config.toml
num_hidden_layers = 11
hidden_size = 128
num_attention_heads = 4
num_key_value_heads = 4
head_dim = 32
intermediate_size = 512
vocab_size = 2048
hidden_act = "tanh_gelu"
norm = "layernorm"
norm_place = "pre"
norm_eps = 1e-05
positions = "learned"
qk_norm = false
attn_scale = 0.177
bias = "all"
tie_word_embeddings = true
parallel_block = false
extras = ["capped logits"]
init = "normal"
init_std_qkv = 0.0266
init_std_o = 0.0
init_std_up = 0.0266
init_std_down = 0.0
optimizer = "muon"
learning_rate = 0.013
beta1 = 0.95
weight_decay = 0.0075
lr_head = 0.0107
max_grad_norm = 2.0
warmup_steps = 200
schedule = "wsd"
decay_fraction = 0.46
decay_shape = "linear"
final_lr_fraction = 0.0
batch_tokens = 16384
max_seq_len = 256
doc_mask = false
train_tokens = 147400000
max_steps = 8997
dataset = "wikipedia_en"
Each number is 500 + 40 x the weight over its row's rms, rounded and kept within 0 to 999. Layers, rows and columns count from 0. Numbers have three digits each. The size before them is the row's rms in percent of the matrix's.

# layer 5 MLP down, 128x512, rms 0.255, rows 106-127, columns 384-511
098:523475569524502573531479476504399502488510492461423484559446508562497414563513518452476524529463570542490521556564524541549496493516424461487481444510478525451547469503516464449492561378449462489563465506473550428526492524554540486483513527477483436378509470528493483463573556488485488544520549470493567502509507487471423458524479528488516465551490516501617460517505577508510451467554
100:549406555503472481488516389509552474438455476480433515582479471453544495518472472542515519520480456409555550481532521486524467501484490456494466519440471483488495534552562519463472469513540527539477514459591485553507422413482526557508464550481543479495527501449510479497541512515518522532522387501552607538518526473438560479544505549505467541447469589455520472470514503483530507433520
093:509534498495509529500513497522520497515483547576508589464477541496507517469528496496510522534525507494504481374471469604458450467412491446507460520570465497444502460538466517545478468526468508453497461530547442474423512555603487502486565508474445445495490564525539516487446543594544465507525537501532470518472522500495422466494492607500469484488470545470518499488513587497440516463509
104:550516444510518502536461517572482480494487482508495540593469523525442489571502507482447469474511487504569480462603515477498509546515510457577530437452447523491483508507473429517493442466471457538486499484491485456518476512533540484521576498439462523531558490582593487515564566476469568411531507486508533474571465497548595546561494494538441506534498537514475512592497464525578498530397
103:476524419538546409477458466481461447484500417406500441572438453475430484523502498505503468476483483471486544537503531478554553502526480520554452447452515516476489462486539480530447536499537429419443569443538518466458542504454489487464569510509506528554540586452520467507438495477506514388500438464472545469539467515544539483521509520486401501621515561510510495576460552479509496524410
101:489508580557525484501545501462500514489544392487530500443519502475556444470478582447473505456490469517472519537452465470569513483518447493528433490542510447548523453591584586515511509423524520550472460564504516536501501531462454530464555490463478533531460549551510498494510526503491465475480471453431378497496455413419461397530556526515484516516524517470474478533510550458565497509431
104:501432473517476574522470435527483525509463552516510534490470599449451531456543560494535429493510549493509522510360486522529518540455482515504431577449587414468474493500534523473510493446482486564499498566541483580541557532510495433499547529545556513522481493524480558531494509454452470557471454430550586502455525479491540498456463525529539487489490535491551527501482542495499549496454
100:545484505530553447570474521404477440495482472485493478420491562540521445479539487586476494570514423491479485482514445487541531506585506459503508553496531446576471516499513495427520469401555575507491517485459528534499469565445539522475563514490511505520547465558475476576517587463519532447465497490447509523427514514460487519506423529502508478443547466562536508569435465548556516515451
099:601488488488526484554522476524471492451502483495485494501510488554505537560490498589477493486511494495541532512455503481436517487476484423518548516496450501531482496485465483554526471463515575472526450399497500498451517483447435512488514553461512530426504451463501444537542506501548445505521501501480529566406472519438559501447477563479541471513456487471487453398497572457435545499535
102:484573454456448454417466521470530579492524444596465445559474496448440472523483533521561482480446488497512437512542445506464499497524502555530515496415503486516497482483499514471460460537492486504451450501585617501492412420506454512493478479486509495567468549496490506470536512485519566507488493533518544515525381493477585468467511464519516471488531544507561493467513528478527544547489
101:565516466453443512395538501499523478426519487495432504511545527473519469491504471590497516541484484532446467519537429524526491514502458428516494523454483562485465483466519468536488505452529464479529566516560462467440542536503517528500518483438525455441491482461449500455515538480515500486531508496450486515481499482508467456537512474543565497522489537478521519494511556490496548538453
100:426418552478483503449553482506575490483506456482439489501439448563539405565497515532499588473457484590519482469565461529411502509593518519498499484517451541495586484497536533440460535476448537452486569522519474449463481555511547541448482558545451469451471482506450510473442506485542533604449516487453477488539516526490517471453506493466544466578530455477470469544439515486448519551530
094:478483518526445514528393463571489462468540504455495543497499531525443506431483479550449485543524539473462495493492526458519541507521522420538493471510499494569429517498431481534480507540480531516510465515542479525540476466451555538552450488528465495521468521469513558561540551447503425410519481559505451490556471555467514469459508460465473528538512463476533452513471510521443516528461
099:590494499476511440497577581513525560483442513489562550521490455464483432622475518425567522471430547543455472389492505490489574445527598486449466477466531447465473466482469489497439629433503515533549599494470547481439536520507520405460542474509495525474548501484474514489414541552581573511478490539502520438432506511557499532554535475550511514563479478528483432475520513557535525498523
098:542507478530507490512440520512513513479488512474447502488457535471529497548545475515543515563520562483547495556522515448517543452567563533469521522431537490481511447524471426516511535497528495469457460525456535485439454449581474502447517512504525521438527577482485529535499545434461514433648478507542552514496553530474422480452497485511522464541479460477481551490560474514463521529524
101:517477515478507520542568540439499512486507520519477455527484522465525507499575494457566454518494477445533553471531467516435486548514575517479539529509525483482443492448546495498489499417552485481536489548515532481502525542554520506504494460509476487591555421480444386512578547480504512479476505512564494456538488430496525513523561546472497492550498519483485478511470495547572497491442
100:502594502509486522431568436422504543473519443529511482544506429479473458506482522477487446518535530515520469447559514465529533542563524436462529489505564524438496489486595470485482527487550477545510501486475470458480463517557489437501450498474508473540480519495395440504509478495491502505479497475472462489472534460506465521480521554527515501598517518449493544576535450525569554460454
103:521544488444523502534527534526469464469484542472497502490452534446483456529518486456504486499477570524513581524556478500565490511474500513517484528424471519596447544473459547458534493461454460547514458527490496504519514595447478538534527444422489455524574459478503549476507414531454496555472531445496465476480519447441492592606484489492510538407469527552521558596442565533518489499453
096:501455554533520505482488491495503462547424498500509520454486518554557507534494510462505406532502584435511430479563444578486460551434513501543433485506476419453474504532494426451545583524500517484530531539482459506488548516563522489517531458443509448449504525491491527445597489468477536477492492524551516509529451476503556495529543474509441521470519441508523444513492414507485475471456
100:479452533536506476497524497484456535506505546486539469402484511555434521529382506517471472548492489467448512473583495419486528604506482560512429428574435512513476491529502500530443531605485500473503540541517573475593569518513482491608535489494454484488514518499486512497478506457477553476488497441491536549416493551523500485529529500508473511455471495528499522456511525473529424510469
099:510575525496493522501516584574479438523527436455494475462576510463442506414463512532505469448622502466460520459525507484554492455519516506439444492552485470507516564431514524556511473501521533510465544483573420511479456510507521500584494422544484535501480514525410544425447540546379585458484495474467559521533541548543516495554465500450533581582586475519545529514486508492467463539504
098:480517546444510493513540490515515524447550501487473466586520582505441472497494548419570468499549483604451567520455451485563531510446564565573427475496502523494508540464496549569493572533453474519428602496529445478550504421476505469503486537548563493490444516504484526477448439508460509484478475467530539541455498520546512496488564444494529561442557441508547474458511547505509563550503